From a checkpoint of a small transformer trained on Wikipedia: vocabulary 3709, a variant of Adam for these matrices.
Each number is 128 + 32 x the weight over the matrix's rms, rounded and kept within 0 to 255. Layers, rows and columns count from 0. Numbers have three digits each.

# layer 3 attention query, 448x448, rms 0.0204, rows 275-319, columns 320-383
168110157123080110142119081148136094147150126165205166157059145129118158152102079120117049156141127160110073168127110148129152137128131111165155150142103148111126125109161130132102132127093141
137124080074164145116155146141118160118111160152126135119102139133110095111134136084123117159134102114144109140128097105113126148162103184088103062119057137200138176163158148116118114134129087
120103081111122150152141105147075157128129129154143152100131131106164107200094127121093154128102091140157071137089128122170125137102181152121146139123120134165118184130136161162155121110121130
128135089182125097115148079139117126086136118121078033092116147093192097163105141184073159245118164105161068171139122158103082155091133135137039081140124134119102134108166099127090119129160129
151116180091092103125121121094133110182181121148147172120143131127094133137094086148169154094129090142114158148116124170110138116136129049189161082091114104132115114094128123130139137146072157
173146137089139141124117160115135130210133159199104139141219137120055089156125162124135143103134091161141153129124054081059113096134169109084122081102150096139153129085153116121147156136092162
140083140122141178129140056120173088139098066107164130120174124173138127105087077141122128127126144119152138152111138140121145125145103116134127122110133130141150191132118138117123147132117130
179179128074068126139136156139143123180133128148071126143134135147111049209104154134202163178133123157201092158109110130081126080135125122133150031119072104119128082116186128137135082127093118
148123158091120127130084155165139156148136146141157182097139121119135076151141100088073118112100115117166093163140105059101123121119131134103077111162059108148140202131115124182149117142135126
107103179129106188128133172152130128160164120129158146124193114158138159064129140069102141119110164174062138116129128104087140142153154113163150097146094123109194197143109120133144134125101082
136166097156128124138146138113134113115121116161137102151175155151127159166170120135130128118150131128107120144149130144143151159116142133063131171111182125094145114120159122111107127115124125
127175106094094148143166166119116095171068154130092088158175143172120119195100142078129139141126159137202119159114058111095100115108120131093173112096093101108103079115202131210091091125128113
152120127139116165120112108079131114178152064149112116110179132111101152134102078156145177163129092139117108122133103157113100144138141046150110082121106119161152135096103133075156143123110161
145114181133139151135139140134144145089146167089145151137073116170154093102139104140080100121115165107119128165136136151149137101097076143123149132132129109146098148155120127135115119117131089
138140118116154136147148103109115134137105140145154156163114127094130176130171189079156111125133173117117189106113114096156125173112129175048171200094173149122155162155127142165104080124161125
160116055145122118144121130055089118141133101104142115098198136117111145144116108107135126123149107116099127082117141178158144136128164112113146170095156127117117117142124131080164185117124192
100077164136117127139121164180134118109108168103174095142077130178123108107148125095103038061135168141109155127111149095154142114120134171111189179131137163106127113138144121158115132129151072
133116058062157072135113133101078119192162114105127123096095125148142093149147114089102121121139111153124103140105117161158142099138132120104206125057118108146081105139111145167195144125098147
129109091092145149139079123125121120165130164173150159114118124104019195088093137106152131073112086124125175057125088084117125135125139095086108125142094133158167168121123108140120124136097147
153108140126142152145139123122138081145122137116064099150172116134199096139099122160153183143130115123136089219112085153091120113158141127117163082069137097141089115105137107120093146133110134
092092187156080121106158201175134119111112147123169103133140105168139053139135101155128053079126167110130116121136150149143141120101121133168152160137153166101100117128119132123120125108140115
123123162124169134135143137147125160075114150096144125161086105151134108119159153095114081067127147129112145115109119079164162134117103198094168176108150126119126126137128118156114097130145098
187181169107141082137101159150110170160146104199199121154084136187091149147189130137116021096152125137116120166117118103122147109113144130114164127124127120122126109137163125102171138136125078
154094129097179159138100100128150152099124100092097110105120119105129113113152120123137131171114139127162076211117090123095113125116096136151095115130049136190092084147164095092131112113117138
103111127115159101134163154136131155077117164067124133151093117144133086067165128079104047089138162134118137104109171090145165135146108191128162149132157149106114109166118127131113123154146084
089180122181173133102143105157115179073089147114098095112089118138142143116116125162140098179150131138123098125143196094090146143151128168141080144155107138124129125127145125088096136144159109
160144121141089143123090074133113104206159116166102111122162135109103158165065136153145195122113078164123145116130080146110113102110158072109124111097120094147146123098110137162143126138117141
115126119105127106142133166134129147137122171126131141155116099095139147169160174116112122055128139118122186088122071121139142116125115163069184161144175128137136126152141117189101088114135141
124114133102161166126118126099105115124152149163165155131169128108137115132141083103147105077135095135103143121130146113157173139156155097186078117097155089109133097127136115130111151134127109
161120142124075188104104121116162087184121125144114148139177124143117139153063118157140211181113131115170073146122115144083097123125140060151100061095078069147109135102137105138107136138102132
130180168134164130121181145092181141088144085105181159131124121123100155160141111121123046139158144094169191149128134113076174130156092183100127141165168173105164123119194117121074121137062116
118111157096163185133118132175167151140161114138175105096147123151129058120128100095125129139116092144097117168124066144102099116087118119120133072188066128188163132119143135122139118156128048
141094158132141062117124129145143113119120134160176127143074105123129114118197097162132021095145150098093156181128141109130153113126119156129170195107105152125118127155145136092097120113152121
149136162062098118139112116107122122170133147131155204104139109080107080109158110097147166082109117128134156149123132108145122104104118112127135139155117125149146141135091136113161135136136145
174147205170139114098136111149171117054157088152193117117125126085137111125108109134108128182103164118170126121136150081098140146203134105138084139156045109125158179119152122073101107146140088
125168098163120097107162138105132114131125111161120107105178152135124128151112137151112115167147142113145131115160147146134130148135140115109119130135166123071126153093112152127100158123096160
175109143113122142095059084087132131203161071171132160092142129132065154139093099131159145174145072148137127123155119129095093143116139056166101117109064112150180140094100142101131154123109177
152157106146135071124145153106153116070152081099080117133086139124181087201161140132086122172147144136159097154118097168144136122080102177107148125094193125095078132129141130110145132122108130
111126151136139146127122125161160096089138175146197110126091141110150163156152109114123097120114128134116156154123114126153144171115120157121132174151125149109127108136150131179092060135142130
127134177144126106120109137200143169103139095159141104109076117131136131114135130169116120214107153129134053209124175087083136133134146140124064118149048153118169171111102134125166089127185096
149102125142154137158162089129178161103142104060090108134063136158163143156153148143106107181134146088099146137131118163111138103079126170083160154152112127154148075153153116131126110124190100
143095136093082127122079126129081132129167104111151159067104154096114093106110129103137195180088113158163088134128169114126102134102140089191114053175045103177113119118107129101191158151124082
156145168075160157135117137122138170166151131139142196124142122133083111111159139072162098086129091121126185118117083091121131094139118122159143092140104123193128104145160152129140126128095139
173115180112136067140093143158067149156155125189138116114076116089147105133100137201113058121150135147125112186139150122107108120128142105128110109104142126085113127112145123100130135129146126
104135118097119105116117163142122120123114196135154122129119127124112113137110133078090102070128156134147160086137150136167108153112128173125182180135172116099097127164128141169133083111098125
# layer 3 attention key, 448x448, rms 0.0186, rows 275-319, columns 320-383
100070088103124145105170096126111154133150133093138074105130099155132121150151079149082117101111106137166109086137118091141142139138118116159133120142174104135177056112154141126208143163107148
125179125141128097191115101111124156098192161085148079111144055100165101083122116146120100117144122154124135121154128120084197144110102152140117153131135155080110134134130153179110121071106130
069176107163119123156129164112140106151139251117142135137087057154115084101092115117105117154102153118124126117120112151116153144093088146119103127167118081123104089113074129217151135113130110
128145109113143126144170134104129089097138165135101137109125124079122114082085082145132119094157109110174115099161096195159112127159060130132128116144175134097103096139118117123090100083125114
103128115111080175055211105114129115125133085099121096090112144147136118189151121105089133116123119118129122085072125123139130089122160134166144127114141098195131095104172103083122166170153102
130164148117127135107137144152148126082138120153116146140144156139148142142192121122154161123147106147087140038123154153180116059101124142129162126130162119109130119139179093042118148149155098
120148151150147154137185155169150151196142079128135100122137106178151117177110133121114098152108159106121146181087107097086133122096185107145136138135071169179126124088131111106138171122099129
087057164113174150137108118120126106138095135149151124083120153134133119091153071158131139145132105112139128080137096218115070111181143156121107124026184142195142076135099128078154146123151085
118124136095124117152148172143128088119147156144105073147150075159158105164143114086095138145085144141132111115110088127107167127107091155160112089106088137106117135098130135158109122150042125
117066146146120178094122174154169147169092093076136193153115110138137113162139166178143191153150098114118153130095142074103198139155103116136122142122133196128136143126195110133121146122131122
155130085143131113103059107102148115105140156119111133092137187102096145117078102161130118128154133133122147092145152159161099113126130100131153126154172129098130136129131114109113125140147119
121082124104156140102151132135149063122144139145125129143116154136119068082144135160125148148182087126141097139120126179146113099180067134143126123051137090132163118150092118112158121136094128
107126089151139127095156115104184138118115108111121134091104157118142130123097098122127100085160105099149132118140159161154146136088157136152133156149157104158122126131124114087154157112135156
125157158106119101168147135168091104188098110114131123115122065176120127155155176135113161164089141156125114160078095135086129091119163136115125150107086120151122128121126129139113139143110103
160155112142109109136068153190125155105147187133131132158178124123128116114103121136109132127128145136142135148132168114173128126116125107169107170162122135044171138139117143180174092122135149
115126086173162124100080122092186157105109111121125158120116192114136120114110108112147103125160096122137142155132143151135142140093148116112129109195149124126152144148116113121150128134141147
124104182111106134136112140161038128177153123151139150156148085179143121153155162176131156176124147165144137155082097127104134108147143119126135133089078156125153127109143121138110131148105108
134116103112123131127152115113117149105149143150152120087113152138109118093116107101149069081149113166134166109121110165145089141138157131146167146125185067147108076138111146103107095133137121
146176149150129091144089126175110188094096129118119108118143132140151167129191168141085117129108115165090124144129195043120122156065120129068090133178119151117125091159145165161141148126190103
080145156094091112113209129158129100177097121177108141146098105169149161132116093119110086147128151101111089148093088197052090105161121126165146142031122117198131142084117128059119129147099079
146103183128132118132105155151130141189100062141125161183117124151132134157171161145164159144096104130104155180108082134106144121120172148102157095130037140190105141131134141126101157151114118
149158187122096112172123151182083134181161119148140150159152089166115111129147160114139133168114165157115131150091129101111146119123118129100131140125099132110150115129128121183115117124122131
129079111095134115123085128106099107078142101116118154092109118143054156116167109171130128103175088154131134005138136127164119110094158098157149107125212097123167096128142165099134119134114146
095111151093156096175192143099112125140169116128133131145113076161182130112164122159078129153065142134113116158149128126086135179174142100101108156131118125118136124094082157161113124089099116
145122157132096145180123142180075165173193079143199129158143102135146112148147148094139137146109151136115132156121101065119142123132150117110127142103079161141168165119126115153106131111126129
115093126140127128168086099145137130105169140140136104129155112079144122073127124175142119095123139118101121133141116080118147158161089102108142104137098141114151163111151145172136128094071148
115167139116090133104155103131153083122087145159115133104113164166129150125127108117110113107154102100148120077089147163161080109110123128132123097094164135124109129139165110067121143158163136
117148182119095113165087142203077135150121153158140118181122124202134136097146153091081106135081147163101109165128144085126125158125136143078111137110100134116114138146094129166136099162125106
067143124099076100061189149078094131125163058106113071093106118155119128171137127097106128102129128154150140066147122098136115084122140135137114086130123125136133142098174153185137162133105119
126139141099166106099234153114119086150084136112076117120112102119154102150157113135135162144118111106119111135119124195120107111145128150108106108127136119183117077105112116065171148146147158
120141107127119105138092091203135131094180116133142072105217136067144109153130157124110134138098158147142094112082070103133131080143137093155177152128126123121160124117187125165117154125087111
123177173096111100162145155085124076141133090128151138135162129150143145192141116122097095165105108140138128070135102183104150149116119117165113175069145167121089124090166167105091157114103080
119101172146125097149099091130061138138134130126128087132122109175127162130141071134124147101079138179116163114143138095108121157131141062155095151099137096112150113115112173128161099134086115
098160130122112140117098150134165153151125091153145127155156110198149170189150151093107109150137136125087098148096106114113120115085192141127109116066126109164128156096098111116144159144096146
107113124176123127139157136147129098137124158080164075109146059149162111157083114142115157100148146113145116078145138111158117128104133094177110076120148092051159059075115116129125162098067120
154128094151140135098093102114160148085124144128122134086129192070108122114096103126174138106157080125154136094150138181155113108118109153154165095154153111095125142138148122077115134136133123
116140123148158145075132114098149142098102108087111110068120159123123151173127091150118132075168109130153140091152183144163097118100130133163141130178204138161109138133151112069140166131133125
145153091145136134140115101126129117098142177140119147135133150093116097070098134156152122111138178165147124099164072215170123093129174149150210130188168092122140132152127093109102111104158080
092105127097093104134111105134076103152128158133115076140129108181166140150129140137078127149066176151145090127143086137132114147176109126146118080114114117114113119116086142204139134122070102
096055154152137128142140110127090090098114156171107116116138061083144160173104122180132151125102158122115128122135085145109137110129098098182120077072125129124139133067116118139131160088017122
099110132150114133174077124133113096160133153148126127117149157176110149091085128153122124148085167107154134137121121148102144189177119097107115197118158111118150126117118140182132119090116088
112142109120122183155242118084184133094120102098130098108097088087151057165147119141127131089130112122131111087114137172115167131116156147160119152141138143133107136130115101107128111120134151
134105157109132118149135138149130173136140072111140100136107122181144130150190142101107138150080137111097122124114157064112165152119180138109110172115101155156140166128147175157140154138132117
108134190076079102127173116103078082073119136140180197121135114187078201136166122157171116107124086173123119055136125116193120106107123125148115066091177100157181076098155130028090087149101066
190141120144104116115125135141091177102128192115205151148131132121114079131149150132162150137109126158135143126120153099178151151139104153154141109181072094079099112191121129144111116137150103
# layer 3 attention value, 448x448, rms 0.0155, rows 256-260, columns 320-383
179104106076136174142085118132180150143136125117097131098159131060117112148161130110136146107119062111159108131119112139086109097119130092053112143135119121174132179127133127134131082107132093
109138157129143139138125151118082139165107118187180104149089143149133102141115142110143134116113138125151131140149099129121168112161158133166108129097098117086143111120101127152120139111196117
182152125108128170138157116128137119136167092131100106117133139150116085159089096161159142120122149130162123109118163127111104106141136125139182132118166136143136107146138133123172103132129150
083122116115139140145124089134072138086138147133157127138102136105139143087093145105088120098147152126090127136126110160142143146132098104160197100082116152099119207112159136135108114128136108
105049156156117099123114178135141140135144113134127107114128120231119173076185086118117126141140131105094143131123110136160133131077117101123066115091127127127166122144116130161095162125134079
# layer 3 attention output (transposed), 448x448, rms 0.0151, rows 256-260, columns 320-383
139115140106119087140154158127103078137158146116133151126160089161115157150120152109123153145097116152121120156153118120187132119142117107129119135077165097079109154088119104148136136125172174
114099102161136147105114135126140103130116163088112117158165108112129102130110107111119152123083123093125185124138118132160121155162146141136112122120134148110126129140169106170137153155134115
103119132131109142127123125128169096119106103109167155107159158047159133142115143083159124133153117162127179114167136147201129157118091091148127161111153077111121151127114178127126148118146125
143100110132093096107125101129129141165120073149126136148116181154076107117144117142125097129140132139130140090102120122107114069168154150156120125152147163153148103135110128115148137111110114
161117093134122158076148125152117137111108166071140120099138115127127125187117142104175157171116151144145141126159103125151161141139109151152056083140073083092120125094160132132117144095107160